Part of a small language model's weights.
Architecture: learned positions, biases, tied embeddings.
Each number is 128 + 24 x the weight over its row's rms, rounded and kept within 0 to 255. Layers, rows and columns count from 0. Numbers have three digits each. The size before them is the row's rms in percent of the matrix's.

# layer 6 MLP down, 256x1024, rms 0.0513, rows 0-213, columns 192-255
112:099122135140122128126105105122104169133112119117096126161146099129144159119159148134102126129131134187185137130146122103140122084130117103096164084093131102137135114168177107103158106149124116
098:138145119119134105121147145131140133134169114132114145144189131121057100097170047110120126115121120152176131121135106142095138088130149139181154078128125137138119116112115153115115100164091081
097:149131128169155149192144094110147140125089073134119102128177098119107085111135093142143111154173136117108149134088126113121103116103126125129150143108115152150105126158096202123109112127100115
102:138108153140110118100115113139100080118133135167095124128115160145146158113128142151134121131141131103125142136138165161157118151107117123111136138114087171143158090094101135148130095147132140
099:145121197121114126133132103128134117122102145143092129133125102126119113128156123107108152172144184114157135137152140140166112099146120119102128098146153152118147128141137127093128154112090159
101:148131134094137130165098151106078150124118123122134158109126138109107133128097146103121098155089133162178167111150123109140122136149134144135169102128143133163153103109145117108114144140131111
098:078111102158132106126100153137140127091138095136112079103123119144094118090156128166135152085140130153124109150123144160111105130104135105131128119184118093112134114123045134139136137112113104
097:130120092092105099142098111115074130134136117162128121140105158091187107154111172141146112138142127147145134143118121088109114168099161171157138159127117120122158113159135162162141133139112133
100:122144137116126154102117093147150163110144111122097148134147134110161139114122119132122119166114130118158092160135149114125139163116123131092104122155129093141139151109095150106136100139124109
096:094110137163157135080162121121163131143163098172085095131112113117132094098144161152127134125101097146167116121163146133130115098169116125086116117139109101143166135138098115144131118110122133
094:114092120137158162139103138125136143095149128152108156179116179142115142151116104148144121112142159117110103149133142125106078126125120117119099155107161137114112177154158187102135113114133136
097:128154129160112120154122073116110139105126159138157130146121116178081101110136079139158113125143120111080148144179151096109126104145109088104129130103149130136113115071137136140142138171123120
095:118118080124104104091139154153119118161161165131141088135139099136117135184158112131078130149160123162115105089128198070138149127107135143110145105126113128116157121117152123109095197183175141
097:090110144159125096081124107154128121135143099128089106152125134136163153111132126141148112103103135097144135091132164155143167151151160166124103140129153155107159177105116156142147123165164131
102:119118095119125118107128144154097088112131161130095111074108135110114148130161153110072131102091135120112079116142132096165117156142062145151159128132135132118135171087125143146130139138141109
105:108150162126132127165126126087095110124101116116097155083126102144084138092081118140176160098094123134081108132097097128167136108104138105136096123100116158162107122144091156136157150099143139
098:127122163131132106094147189165131130093116130124123096155108162133110082145117153122126124102127159154124152137132099144171082140085137169139162103089141151168130143148133123128132105134154105
098:134124179077107120131097110134125144166056134139121088140108142139108132144142144116117146115160162151146103125103137138133088148088149102152118149148185148103147129108122163103122098109105102
097:135176135174119104146121159180134107117109117179116097152087090153181097146144141143153092166128089130117128141119144134111089159111151174169115115148146121098173149102145135101080158138108084
093:139154129101147172120159154075077147153091073144133143119050117126092187128147150086122082156103109177109129097108081140081115101120145111177152158175169118077149087157161091138129145132179134
100:152141130101117106128127077145088147105099123132135136166186091114105147101151152095108140140097155130098068118120096150172093087138118132156147119149167124149098147149137137117106119105118064
106:155146102151115122097133126111085125100121131113142131150130151148106148140137174130129137148139101130127149133128149119143123154139147150125157145098130111139150061131147106117152136120147145
099:142117089106142133132065134097098126148159134111099141138108125123109131152164113120132158142123126131149138138102129061119136166121115152138139105097135123142115103166143085096114096100132096
102:141160158112111084130108119134141152110122131137187141111121043136136144121100108118130099119105135106160162120105151101123128133113171130174163114110138152117152123121148116163112134129112107
097:119109134157143149129145147135117152133148108162132135120159145084142109140103068116134134130126100182131105120123146068104114164097123148138155173105097125118120167137129139116135145142163128
100:146113131089141127153126095112113127106124111093138100133192095147131116116136149127157132097109091127159142129127104106120106123119123110050060108108155102121134135149094190093125146137099131
094:154090119075109101138139142131115118133094111137137161073140110114118064180106085143137131097113112141099142114155106100126157127110113095142121132106139126087123167136137136138129127118114110
106:133183165130146090143115127127147117172120144130145160140141135125148147116126142126087125108120109089127137126127144133166129110173153092089126089111141135121119159113138132101134082128148187
100:109156142125134146094107107105131114109159121126114121174073095153136120192150136164111112094163129094132117127153131093119165122113132122088091123132090146139116140091122116105109145133197101
101:131113137090144125145113146166094116127150148079188104094142106108147156138086142177128129168104119151083121116128146073156124186141126131198141137108131130127129119113096179131123138133164151
101:164155129124172112160126145111122144154176121122153133125151151082085149152080140150133106156140098125106113162118117123126133119101099119093201125142147156129124120121123173159112087089138127
104:128109091139167116172097123106116119130120140155142153116117150146155121086061116096102097113087151151148131138142126162138121140169144110158113164085147146160139130158131130161136142119106155
099:135141179138110143138160107149100112110142071133150136148092128100128134136130127108125128102097135129103154153151168096133142104113148120115153146129106108088110075129154128138134133134090129
100:174143138108139135115111111121121129126178144129156138116133153118125094117165144170129143187105114134113152130142147152121134130094137141109143121142130136117084119127131136160168121108113123
096:168134159137107197173099145117081081110176135122120109144156120119146138147133144106119129132145156156123096127130091127115150133126166182124157150094145107177133134119087147108165136151133126
097:138141120128160071146174122117107128122117133205121136141128116127088136128102143144099088151112153160177108090152081087168152101152118147110142144116122166140186156119077116085151128098117136
100:140149141149136118133180105106077109112131138126147120157139103135122112165094138156082101129113148103115119099104083084119127139165130159134094133143134136110135109113139057125133135138127104
099:127113123140076168106131112143119123111124166162148175137116101112124141125118168153173101123109150110127157135161102139090124084136159110105099145146152122162102149124141118126128142130092102
103:116144114148085141082142136151142098148125185137114203153109126124155125103126141141109125107115129155158139129111157103110117107114142126137156128125110116141138096096122132108146120122111098
102:094136133129127102126151135137112099127109131155105090095123080113123148128125105151124119165137157098124091135107145109148136159121121089107152168124122134101130142130114137120107144108115107
104:167114124127125147090155112095126139102118165114112116101141155101136090101070137105144161103121135140132099153117119107135129151123154140182159092115139108150130110131135158147118147110166120
102:120124129082150128120118116123131165068069136142159129142124171105127115151168151126070134168096144145090096173159126143159111099117104120135162163160119128122128129132151125129149139155080132
105:135139127147098088139086140124116126130111113144136049120092136135120127100144170123127105130108179106154109151122178085101082110163155128152118145102123179118150114094179120100125110115137134
098:104158107116119090151177116110124090100133128112144115125121143132163140103142112154091121128139096119146170097115140169128115151124176170097139145110136208134074144140111126116166143116094120
104:129123148124142141114184132131080133110123135123135119109109110178103138139131088107078084109141111140091125132126146130072170114169107144118138115076151145130113097131136158175157149160111142
101:121149165108112121116144127170119151161122111121121096127125139144147104145125111165107110103099115155118129124147126141160133146149129148113172120125131165104102143118120136103149132106123136
100:137131100066125116109153098108138143123183122121085105077162132156139112122141118113154148098169116113153136157158127132177104153114100108123084150139108111131147161122155139075091157128109141
101:155194131106164138095131118131110173103178144110198126121145142065128138097094144120108119109085081115182149122125140088147115137107104122173109133120140131157132100141111101127115151113135100
102:147128150123136152128086129136128138161114121110162125132128115130078111119123141120144136132111134116116168102134146155094144128114146141154158106154136067160149115173117148117144142123099138
097:112094157142102119064154103074085123116132130126127137154132147124154101122086143096103157115127094129122134130136134113171141138146175145138168128118151155144117141114152131151131111125141152
099:143127107128157138145142141131114118109125102152138111108141111140174173165130116148197098104105103138128130131170138137087119127132121101138100133158128124127108140137102116114127129154140066
098:126158131156085114140164093142109105125106115137073108143099121131126184110083135129151178109145153145134152115127123108106171116145131113127091146161149130128127137118155131175093126168161115
100:169094126123167103130144123106129139135101082077111084089134099142095102126124104125129133135172103099097118108121138100115114124093162113087164169133127120113130115128121099076097122145138088
098:112123165110139135121132079130084114133129166108129131132108110102151113135144168130099150131124110129134158078132164159119136129106156107145196095112156120119147104122146109107120109138096152
099:124097092141092130128106126153118126131121076152111128117160151123112119143159160133136160108134098085152111138126151129085137132188117119124127085127126136111122117134086117091155157116120108
102:138191132151092156105160112092115091134151150100121119132130108092109128121144147117112135180106144155145105145118151108111087139110108107137149123147149129117126131163135116100109143116101115
098:133112127136129155099174137106134101113142113165140138113135118120133122103140104175155093161106096141141151129095093136071180097155129143153107145149153149061148130131093140153143137093099145
100:090119157131132075133108165151134144123143159130156099135120154147114136151153168142089135140124138143125085106116115107165121114113127131071166126122140154165116140104127111091107157099136116
104:132105158153111152162125173115123130162112175131116143097140147110148140130131140113139101147077092117155115139086149125145147154136134089087116137125136129099149139137141126076137176135133151
099:119127101106151111134146112140118143172171137174124139122140101106156145083117138141120113144121136095164125104099158121104158105098104114111116174141115150118086164094135114161133132114091195
103:141148124141103105119115198136134113142162111117145135161130120169170139134146171123145114143105126122127082074135110126131126104119092138148152141164086146129089128138075129133109120132154104
099:169109100127154128163153106092108145101135162095123122125102132076157073061147147111085112108137118146155139091112092141151097186104135080116121144138137124136120123147113094131107111135170125
101:124111132152113132154152178129127118123129134090137157123117129115097097132151123106122128093146123146130113138153130108109124114137110111144133112115159126107149169157145124117111109134143133
100:111069077108107139091111123155104118093129151104168154121110123096124114157149139126108154144129129163172131141117107128119117139115143147128148121137138157147124145094149135089125124142144165
101:146140125131142146116123114149137127121111136112080120111133092122146113120147108151107127139140143098121154114120140173133099138162082110109159139139154134112123116149112141108148174120145097
102:134146128161119117091147106123103134167113107095131167109105100175098132097119112121163136186109143123147120143103108082121159143107164125137150132112128152173114144118147179081168128137129121
099:132164131152128089093115123107135097121113123135124160157167129126167150137134064147107097105159082139138135136136137146107117141143147116114103162121103148124164120156124122152183106131107195
102:125149167112159105179156176125145151121108141134157168171129122144159114106091116132166104119151103107125135137109163079125151116154135108126144140128108134104112143083121116081138127108108160
093:096123143115134149168085057109103124135179159133127158083148127107102135121134135100131128092139114102131121107086162088166147082132117133141147090130124125166136149124104109105151114102115128
101:126141111121148105130146138112189151132090154184090146084188157140142105117110121125137129126119092140179149133117136146124115131120153134138106100139161130112094150125124142181097102122103153
102:164125110102094154133131141107120121127116150164121150137106131138148103177154087154143110106127122153104065166118092057085141137126100101159161095112140084131131147127151078118093133157128125
097:096155125142143135121155124082124140109136140112114161126106125122139125104150150183103125168143123144135146158129146130121135123100128119130092143140106113119130085142115143104080159138091162
101:098131098155132112097126080128080119127123105148124108110084092167080147155170155153094164166122131131181165114111132126102159079156164130142119129155125092126112080124105136143159126097112137
101:103143107127153119123119103122123143108120109148133116145131112098112143125152159086159093114093122143106139104139090079142106088118201101143126130121110086123166091162142125128153127129150149
098:116106148137077141133172153112109141176100116146143110151126117103109134097106133131145164168167151167127134142121125134064150156087126122151116146106108075136105116165164196129130166116115125
097:135110148145169131144095172148132134114119079125162134102156113139117104093097146076143150124114114125130109091130112139135151074114147163118102151098107121165142136186143137145148140126154150
094:150140156115093130112118130110115136119191182126103128159068094114136142105125135128115131109139130149086105117143105094157118101150093108146137162120072119120135117160104139159190110129122144
100:152114125119125090108110120111137128136138153133111121097109119104150108141134128147102127102122108169130094144133104099118110125117130127157136120119089156086126187135104121120149133103171135
103:176171066113159137151117091142128109136137087110130148071151128152115149135133133071108090120120107113111141142093077136146142159138132140120134121091170115097136113140091168125088121142113075
104:113152141114137134124174132133113130133133114191119082129121096172109057101130145115124101149132135130155133110116103128134130120155119106159079183142151132107106161119099108128141130128130148
104:119100126064080143150087106111099151149092136186138153103071168147162093109175142121168154152159181156098115134182106097144135113138113107116134149113109173143104138120095124102142142130134075
097:101175120134127104115143127132117148152128126142127103089125125129130156109107109110118162127142141134140108163112120116110104130088109122144103111127129140091093121112131132124122116123147146
097:133135119128140148104140156109121132126174136148141190123128118086156118122143149085139145112125112139185116135109091089105123164149102133167113156128159162163129107119107110147135136146141166
101:150156138143118150105141133124121134115100167116144211145126096116147171081112133089117112101134167143144120077124084136112151157139153133145125113108107142106117152178167095128135142131113153
098:138121116116121112133114139105135132131139130119121146152150120102124133141104141092169088154151151116138188105141151121121133172174168128121120114120124142122108141134142127126157128141134125
095:133152134163105197122147141114110097159103132146101102117116146117085159148163143133114136110118098084136123140130102136110090144122131149140163098143172179116156137132142078154147142118103089
102:102155147154098087143131163139106116087130160132141131135141140146135136129142093126115136153146111095165069137164121135121110130159126140111137111124151147146099150129138105172143154150155137
093:073102123089133143105121169124127131132161088085125065147092149132118144147114153133108118096147150112146080128143139145088165148154120113121156168179154128123130154169110127104120169103138139
110:150165101120110125074117142151116105161135180057124104105097153110128113161121138151133121104097104133116143118099138143112143103142144175116138107132131140108146152117121127159147128133099146
102:110140106129122100152140171107079146117168156140131129161112106146138099103118153132099131121115098136120092177149141078148127116104128158123140169122122128123140155175101092090123135120149143
100:138125121120137140113113152152157129129123156142192111098183116110133102174133107140125144143139107144114091122122162123136119094120123145095106120120143139096124105132104103102090110152108132
094:117117114076120128109103142160124115147187120127175125080149134127170134105146132165147144157120096145121081127112099173129139122124102099123135075114097135092086106093145110127102079181128101
100:150065151138169152113139126106117111144162181129105122107162130091138143127124133158110174157076083146112138168118130139173138112117150144150154113128106115163117145100074139084184117139108180
096:095096122145154150108117145131179132106168123190145145119110128124144142126098145091150123135139148138164114144123129107112129084135094136155084114154157137133134184132126168144138097130135159
114:176141151124083127152107075152147162160142124129144169113130099151123127149112083142149143108115141123082140133146179140124150145111106135101146134130096145136141120157147173105113164151100128
094:104163120121104107137156114134155134140122129073110199125139145123120126100121119135089096123109175063123092162137102123151122136110117154140099138126103127129085136109087098120100168148121160
106:137158072127177132079085154099142121111136117106098142165129148146161131178125147091106107152131142122162129096132118123143141135169120158063114158163118151156156163143117099172140146102103109
095:129079097127099118159116129168120139137115138126130167126130109128111141105172117137159139141100151103097107101113120137120113098131172115130121128121142096127124133147099137133146116109133092
095:096122115113109149172149126137149109097119145098125110096112129133144146156162173100101106161113110178134107145123180129149164090109127123099140086164130137135134115142148117111135131105127108
104:126130124099129125124120063163151137137123128164188111122123139144108141137169115159095153141158097112109133134141142107138131169147130128138147158103138133123121150107129122115076143159094211
094:132124149119121108150123132085113118096125095143109115087120113129113134117111119134093101139169068149099110159109103078131155110164167158124133157146149136148115134128128122113170105133114118
095:134155177153135163143126135171113130117113126132178159125146139121099069138124144081114138105078141048133165143107104153126125157122115114144166063108123138132103149154145150110126136089167155
098:140109104162145125151168096089150137125177104152143116143121153129123101139118124109141149145137160114148136115103098161108112152094127122173125124116139132106142147111119127103131147138163106
102:096132079108116090116098142158147176097087121133102106116144140132160117166130096117128141119139117113102142121129113093126141118126128146135147187131149107118184105152112157117102128130120157
103:163120140093163109159134101106125116175141180149105103116110138141146101129073117111093117111164120119161157113127127164091167134126135132142128135144090109119145134084166104175139136162160138
100:128106133104117143122176112107120102101098081181106118138149109151108163145137143124157144165088167152151141109129121129137143125165123159100172134147127135162140159103105133141061128143130100
102:116118094129129115130176125098078096145133144145111127138137129136125126146122154112112163131094143153153165141136103127128154109137161062090119132143183117143129112107137096155184118158174140
100:142112155130135146121169142134153143170148096129109107136087137078092070121112123134185116129163131118105129113172139118118170119044142127130121106124079091155083140132158115147125100140142133
103:124099131132144136164114098153127106138106119087136105124152105104127122131132154148130133170151143112136103175139093089167112091128144081120106122159127096119110082119112104111129134112119085
098:144115165142126101120127143124116156133127096068107214098094151125139138164165166130108119141161114109097127100116127057097098142117096153124103089165165144132149120117160139106119108104114118
102:144105120085153157132157132132139146157112105135157148144139161121130136137161148090102129118140071132174095105128131166136102101197116162050137112156112157127123135116188075115133138172165150
095:125089163129122149146123134146132128119151140100158124103090105116143116131143075157154147134144113157118162127101144105118145091110164079094139182140156120126171143161126097096135131141110122
101:149122109095137117146101153103123154129114145112144094088150138114150150124122100111087123077144127143113113129127113169111088094107106150101115123108133169067091124118101079162117112138076133
103:159127154125145130104140109136113139137120157098107096122155143131138150126133111116108114114094103094149126122116155152137132135174129117157146129138120090141132163158114162134134125105105126
097:138135142101121188164167132121147155139138123123151114155152110182127124121138110131131134121121154146144128152156099122125099119152138106102113147106163124119144121169165137182124118154108132
098:085130123087124130155148169134115123136134118150136170113106116113161116139150141133122089115066095139149112080127166107125129143118078130142116189104118179133114095113099085117105126146083179
095:146083134096122138090150155130132142121114113125178168123137127140139105077161122110134142126126089175137154082147075090109153131112131140096129150121130108166075134144138117146107122172139100
096:119145133098107137114120131120133148145088146127149098140150153125132108161072116101104146158121105094143202113141152123100138132146147112125118115162127136132085086139105146124168140132158138
104:111140123100082081148102127143159139165117155136133146148083128139145126132126162131116140184120115168112136098119147140156141136098101135096158147132072137138130136135159118128105137132092143
097:103167098117130143135146147112106112124114113136127110117168111156130167143156146130128139137116167139188158147118120168152136104116105121146133122158158108102090139104174145119135122108089118
101:132143144119113108110134160115090162138110128108147101145142118153149108172056138123132128085141172115136139136117140112129118147150159111128154132112170151126175151076150131112159123121120163
098:123145146098138131139144137096121121146110123088152142136114160109083156143116119112096097093129109093101092111174166140142116166118132104113133145094148163116122131104131130122141128157126055
103:106178105127133111104175104111118117125129125135135159129140106140096129112152142129142116141118118134125126133129158151097088138164109109132119122160143120125127133162127168148116107120144097
099:092153096121118142140123090112103121126111133115148121102117134086135123131117147142171125153107149130125141125153135096120149122091102097174095105140150175135104154108109140114093143153160087
106:140109149150116131140140162139109119139112095145076133170074082129117180141140146124166111097135134131162102154139087148098132117155126088189136128162155087116109091157104156150177169111141099
100:095126160119121107119119193110138123116159129100088155108113145101161140145117084153168130124121175133121140143147094129090102139154133142088177110122141149163158099093128106122092135125100176
097:126152141126083112114113121157139130108149132152112116156158163111092105127087106145097102118124127151114093125054135121082135088138126124108125137139085127134127118174114091104148135108115111
097:116101138159138094122108121118144110152122121129129130078169109127112150150107131072124103102125144102129127100105150134144126096106116199134132123129087098152183136110130146092136168086110092
099:136160097108162107127137119142085134124109160084125147115111152123175125128117136123146143099115137115117148156144113107146121123112118142179130137170098131094118131162108123102136110119146107
101:138161091139100146186141131126124138121118119140089168132118132130110132131115138156141079121143154158129151137121125178129128148143135162167111112103071116143141125125096088142100129156129114
100:141105154184121120150198150142121129157166135114111140138105110109150181093116115100182122152149120110158106125119115128122160159123095178164105092075132137144143145120160091144153158134145072
100:149168135136151171126118098127124129093133119107137134134166105144131147077113173135148134099123143105125133148118080102115105147131150132109127112106139132120105168148143150085103162114131130
108:106078114116146138093102105115127110133095138167100129143080171130111120108190137116112119180124103125155160120114126143128122125132130159079124122136161163144131169123162167166119126105123125
106:114166118114144133139117095112150149152109089118178122146166124104142128150121089133121105120136091103099159081121091148153122144134108118094125111111147124139166171121111145135115139144124105
094:102156146130164105127135146129134137094127137154119170096098082129136094114117140140113151130127149070159134154116125123180172142132139094124139094107163145098132132119118145121148127115106160
097:125106114125142147111145106130116068152106123101117128117104115134101185068149158111107149116112089116096123100121075157135109158088126108156166142111137159136120121058166106117188144133096117
094:147148134078150138168118128103094139150155159098125125124124127110160095150114126112140090111145141132158107129117088108094134112123119130140157109193171112168144158121134121109128148125104156
097:086065110129085131131112104122137146123155097102130143107133175117161126161132138151135103125132155130129103090119149102123151140133116123156105128136095121145150145128126118106130141155174113
102:167072168134142089123122150125116123120120084095142153105143129133109127107087150079140102151127085094099156109111177109110090143144108149127134131131152137140135115075155123140132135131201138
093:140164126114121114128123134165179131123159117113126119090104138124119119137098146120101057144118115104134132115131166084129133136182127112101151096102118119116140142102135148109120140131147138
099:124099114130151115117126126147072110132135148110147133120126137165145160128122164163115135135116139122143143115081143070125134141173072112141110173119159105135159123146128189092084149123072143
094:145155135100151114146142131153141101093136141070147115150108157158123115158159145121129158198127083140137127113088131137109148153124130124097151144133142111132106139145114092175138138157118160
100:172102132138125156106123101115118133113119119110132133104117153160123122109130186073117157134169158167106116124113115132105139135131133089187127152093132136114189137108154152178110150146146144
093:136112105127115091163170102150126098132048087134110112107147129152114146154157144108124129127116127135137110122143106149163096080133151121185164146165119097122127154105112129104163186134104128
101:101119134134098145130122134146098164170099112137168124100099126140149145139154118170118114172161124114140119085128153133128151161096128088149175114121129130123148164130159120145077142127127103
097:154128128110112134149146153128130101118154096145092149147141111160127084140160150113146137171116094140103093099148139141131141063125105113150138154136125142136119131112081161059072147099092153
094:122088103150146140119128125131115120140132130140086138113076090171142097088094095113124115144151146129101132132112177130109090096133100121150137115122157095124087137077133171093132124151163111
102:106118158137119115103133108156138139128138112072114147129092145156113135141146125102147155127133133148138122106139144106117145135145150124122158138170144162136104135117106116160154137134146131
102:147170168149079099141087151154159161164100124165115129093146168137136139126113140140161116108126122100158120132153146164183117121114153100109127125107072113102144164144089092132099123123112119
104:139081112129147100150122120093128114075110127088118107131107150114112122123121100121111160112133143143113178121123153101139181119072128152130131145112073118142154113082141130098144109131105128
100:127141154166168146075145087129102072092062095126128110149158123115127112151130120114131129189103135134141147180126120160176099126111144124098097129100119125141115153155110126130171105143120102
102:118088100095163155154146136099127157112130148120128117105149147109148162105131109130090112121154131116132119143151110143085171123117137148147127132111080128093150142115146130122108145137103146
108:137099180153115132108160135111126119157097090110086131137109147133122110136099101112177105080102154145094129114145148120150103154146111118177099133142099085137117147141111141116111104133154096
101:105169106149086114133147112124108131153113101090133109108090133136088134161086123158171147179132143134115142137084117123114140096116126142139079129141153140114119112106090105133144113128166127
099:143139144131146123131146129154094076104143083134127112156136127127111086139154158117137131133156121149134128130158143088168096124129163160148130122137153114108122123101161133134149137092082142
099:112125156151121156064116115136121109144091105106105166123159169093114122123113130163134133108132126131116131089129108135096113114126085128126090155112138083084108116154102098151162120106118154
101:144161173108097153141139110137102111080061136148151111117146122127133109101091104140167149119115152135149129131153149124125159095128129123130136123150101095102158129123108107128123142129118141
101:110133117119152108142168100110101151117096129126081122146103123123119179131132115163099129142102110110154149159122129123133119123089148123140149146145074154154135114142162105116159132150151135
100:106164106123148165163108174163095117154130142126146151120092161134134070137128094118109133151143154103124135081130149161124163167120147130181155151140131108106112160130087105131136131087081142
103:105161122164120097130122160108133125151166137150152126144107144167115144113149045179114133124133127113125143149145123117141119143134081132096117138134154126128125146102131137090130121112142125
103:110126155140121129111121119113097137164137097109141142160123129085124146104096111129137127129081142113091129142150133136124138141121096150105089120110069124116154176135128168077101114137123161
099:169182107088154135107143149155169116107128137170155152097143138114105123151138126151107136129089152141157156136129153137094108141153111117157117115106138072140130090110128141149113146119120183
095:123139123183090119105146131110131113130122114093085149122116122120131127139163145101118121148076121145106110098090170129131133131151137116127112095136178112189122127119103075129138117133141130
101:100133121111117144156138109124152113131109151121111116105093115162139117110118149175110144175140076143121125138127104147130089116130136119130128112117145135112107106144118097141153148103101132
099:171181147178110082113093108124096128127130104158119127140134088146124138120091108125132135131128137134102122105142134089142116107142134072115116157130120099119103160102111140169133098091134128
099:137126129101162096114124152123155106136095153114118122098127136099140130120113157123084148121147136116134150117145122080085127157106161199132144140123105154123138126129111107180116090118085188
103:130112075133099098197112148140118104109151148131139103163180147143116144127106149132143069140138121152158111098098080108139092093092100116150119160140099154148115121138099144135101130127119141
103:158151125164115150120112107125129091160107131142167123127085113102121152091132124093124157142118125171094122097068094138128151125112097117067118146147126122144114101134122099113153134159099123
099:135122131121147115132171107168159152144116121165123128148129133128141118130138118114066124127103161096111123133106106108139142149111113140147107144148067117161141131132090112135120166115103129
105:109131069144162141153123113110134130110150159127156070125178119147155138142125118164128158112098130116114162172111130138133128142095142139135158137128099122131127067131157095150066113105111103
102:103129129071123123165113146111135084120116095124099124102097133137133091086102147123145116154122145136092102136129147091124125145113139130158167117145174107149122113152111119076154156158112155
100:127099165118141120202161147095117099142107114121128122166166159153103124116167116139110099100131098122142115139118090180164129122109135147112148149115081136080103113144119137112098145160151150
102:106123081130092094118134147167170090127132158165111119124138116158115087138136099131099131151144100102107120109124116156125118131150111130104136121133118135146147125111076094161135148073156138
098:118168112168141166067167167092101132142123106104116093131106127128117121108103162123112110107155096121114155162110136105157130156148106134156142138138179146101150154112134179132111147139109147
098:140139111115145126116130186114144158097108084134124138096083140137094144081132134113150124118082144160108096116140132140138132138133126097175104160134168140147125146178165151164175137145138112
099:144103143137110130168149118134137101129117092143142157122154102095129176158115162115081119131138144153114168136155149173153159149116137114153100201117086124167093158110141129149119101152095103
098:130093152104166107088152144169109103115120107139099082127129107113127128153156096165098135129139082143089091111101128106145117096154087124153130090132164137112150101073151147095122137135155131
102:106172143186159131112131122105113108102164123167107161139132104136114142106092098145123147163120122125102146151122152114135125079107121168136092113121089112103125118142099159153141130107140154
098:146088149084115151132137141146090181110097165110141135155146167134135098102148079118142119097112121125125145141193113085114116091093119127140114139124185118106138124128122188143161122124130147
097:126119204164100099108136092180135153172138089190132129153086132097120123131151107155131119136087117120143132148163137125135120109116127130142135148121145127105149166119149146150106137119102119
098:180132126139134157161144098137113107120089100116118129136136144132118094154128111106126132107080122176124093131152136081109087116142121138122127131196128163154160111143105169130131131109089111
096:111089117123107112167111141135114139119142145133137085118157123166103138157160124116102119181132124154143148164158135180076103136143165110180178140128130093107096128143145192112159140110105156
101:125134113124169101109105120103145131121112165159136111077145160094170109146105105123124105141126122066143101126113146078179134168152185166144132157159093122121126141155156164128116125131098135
099:122141139141138092111093100139141138137170159099128147078129120144137116118165149108136142147118162130104121070125094118082147139182160136118132108110122102172135128163124140139123162090174214
103:141140121155129097075130131117094112170121111178121073126111101073156159090175123112106094116097148107135109114131130098103121128175104114094133108118095081112137125112134096164078110120145134
103:129194148113091124126099118120125072143141141131160127134145150176105116100111114103099176165133117102135098129127113143078084123102135136120138132123158177093107091122104134121109130127121121
097:133132135106161079102128133125119141109150117141134080121162138117154127122119111108122113096094102129181099171116157182167114093170141117125099126159150089114173192113134161141150148127141160
104:119177148101126141111123126122108118115086107090124156129114133134121135130122134160135078089138132128143144164120082158168168125135105117165117113138122131144106112145131162143123146125091090
103:118125074139133160092137164106137110074096133123150125077105140132116106140116130125133089084156110186159141119152137123145159126109127118119110112169157138079147162161146121117103150134132143
098:099124122128135104119094164113172121139096151112160154134116105135133140120126113121172120118123125176118132124096125182118135116141136136171143121145123132165122088124194155132162162149124127
104:142117123151139129123168114143109112102140085129140148141095091135095102084126113086149105073124134144142121109104131078126113135113114143157102180157093139112128138135129100120110119146083096
099:136084150124120120130150159152154124140138094106114149131116097124125157126084124125137131119086124174107133099160113123150120163139121145108108127130131118078147150161105082120106129120131107
100:106160118187090131135125107118144138129179096131141102102158096122142106146107149139153101118120212135146102114124134145094143116085133124113120093109129091145148109121111172125116099115182147
092:136129126166136132126129120111128126097152096155125146121108133105090122163132100119057097134140150093082114170083091108138121104159171130132147123113151116140146132130090136132164140143133152
101:146166108170133167118137100110099089156134108165129144131121131108129134090111133171141099117143132162115112167106153134091146086124148104137121102119086136138061144120173102125102159093112135
100:146130146135120121119108132164078144159088174148131158104126117095142094109155108125150141110097129159126132130148160105125145163172124097148117138117172142092134139151109136161107096132134125
099:140172154155079136065128139113139165070133103127155167155148131152131140084138130152113127098131106083119140109117167151126147129152087130161101126120144161108114098119115076080129103129106151
106:087130108167155092124149163127128080106092073091134091108061101113172137099115131157150151135113116082087115106129137100119134113137121095112114096147137139088156135148131120096110116115129130
107:129075157087112126134095102097102120122122152142100133117158123101133110119116109115132143156141121119120131129133132162102117115178129106148127158085153142120117185133142179121150128135137102
094:133111148183160086113090153172169125153101117086119133125132117134127111092168098167107143167085100145116163134137129136145117156137083131123114117125133133146094128080067121093134115118133164
105:091125141127111106131129127146095123138141121103119145111136105143126171142162151122109136140135148099104081094094143170168091142105120155192170130145093128115092082147145137142113118143168119
099:136123126145168116111169154122143117105113104160113100142110135132107119127107137131140123157153152125133144163145147124124133108157163123113105152112110129108131112127150130106116125115186150
101:184107131146156112127139118151138125106125159126134099127179127117154162123125138124099133125164119141142132134147126125108099128144193119091151152131094140075130182170149123156097107141138139
098:095122077127144113162108133136102090122122118083118120129163117113141121135125160165108150130092094149120087112102106059113137117108145155122097143129106146113150112100096142123168136114130132
099:128084156144155116128123132142112116130109133190148201133093129114123159122163111159135116118103099095139141168117210106157167150111141116116106166117128113143128124163108128063111120126117125
101:098162106088084124123155098118115139083108165149120075065138141105156137125149179138105126062125113145097128127092155090176116115111123154142118120085133134094149128152104114069126114144152098
107:149107101109129124150119111132113123150160144140096177118130134117106117075152124147136182146110122138176150131159175118100118094130127148060111117099125104141126141130101158157116106123138136
101:157079115114117105133154155111179161113102112099145116135120144134102129108139133148130128142168083107202136123135150136121144123143129131185106077122127156095101120160089125128107145113147110
099:120109101106094095132167159161091125142161140123093116126133091121129135121119179095110110140136141104144119101113129156090084100135116138156124143131162136099115116128114097133103141138160175
095:114113126142136160101167114104072095128114126147124152108136108157129080136093159076081132130133160156121129155110129165093109085114119094148099141141096115126155097120115099142108101126120104
104:135149119136126115104136147160135099142139141174137100117119127109171115110114126106103148155091105157129117150137161119112108144105135157158156118088084187139142089085138119136120140143087137
100:151150142117153090124139173106159137194144131156130153117127106165139111140090133153129129129124132130152107094130144115183116123125118157108099134174102123132139093113132117151138129146150143
100:137049132165129168123123144129111095094082131150106123167152143116127166103160124117121094171108115166104137189128135135121137112161121124134117161153135131082133177134147149152157160126134132
103:147140160134113115146145143089112120136125089112113116119111159137116142108126108082164143114103144152144107121141165125102128117166106143117146130121116084113107107140121156105108109147103151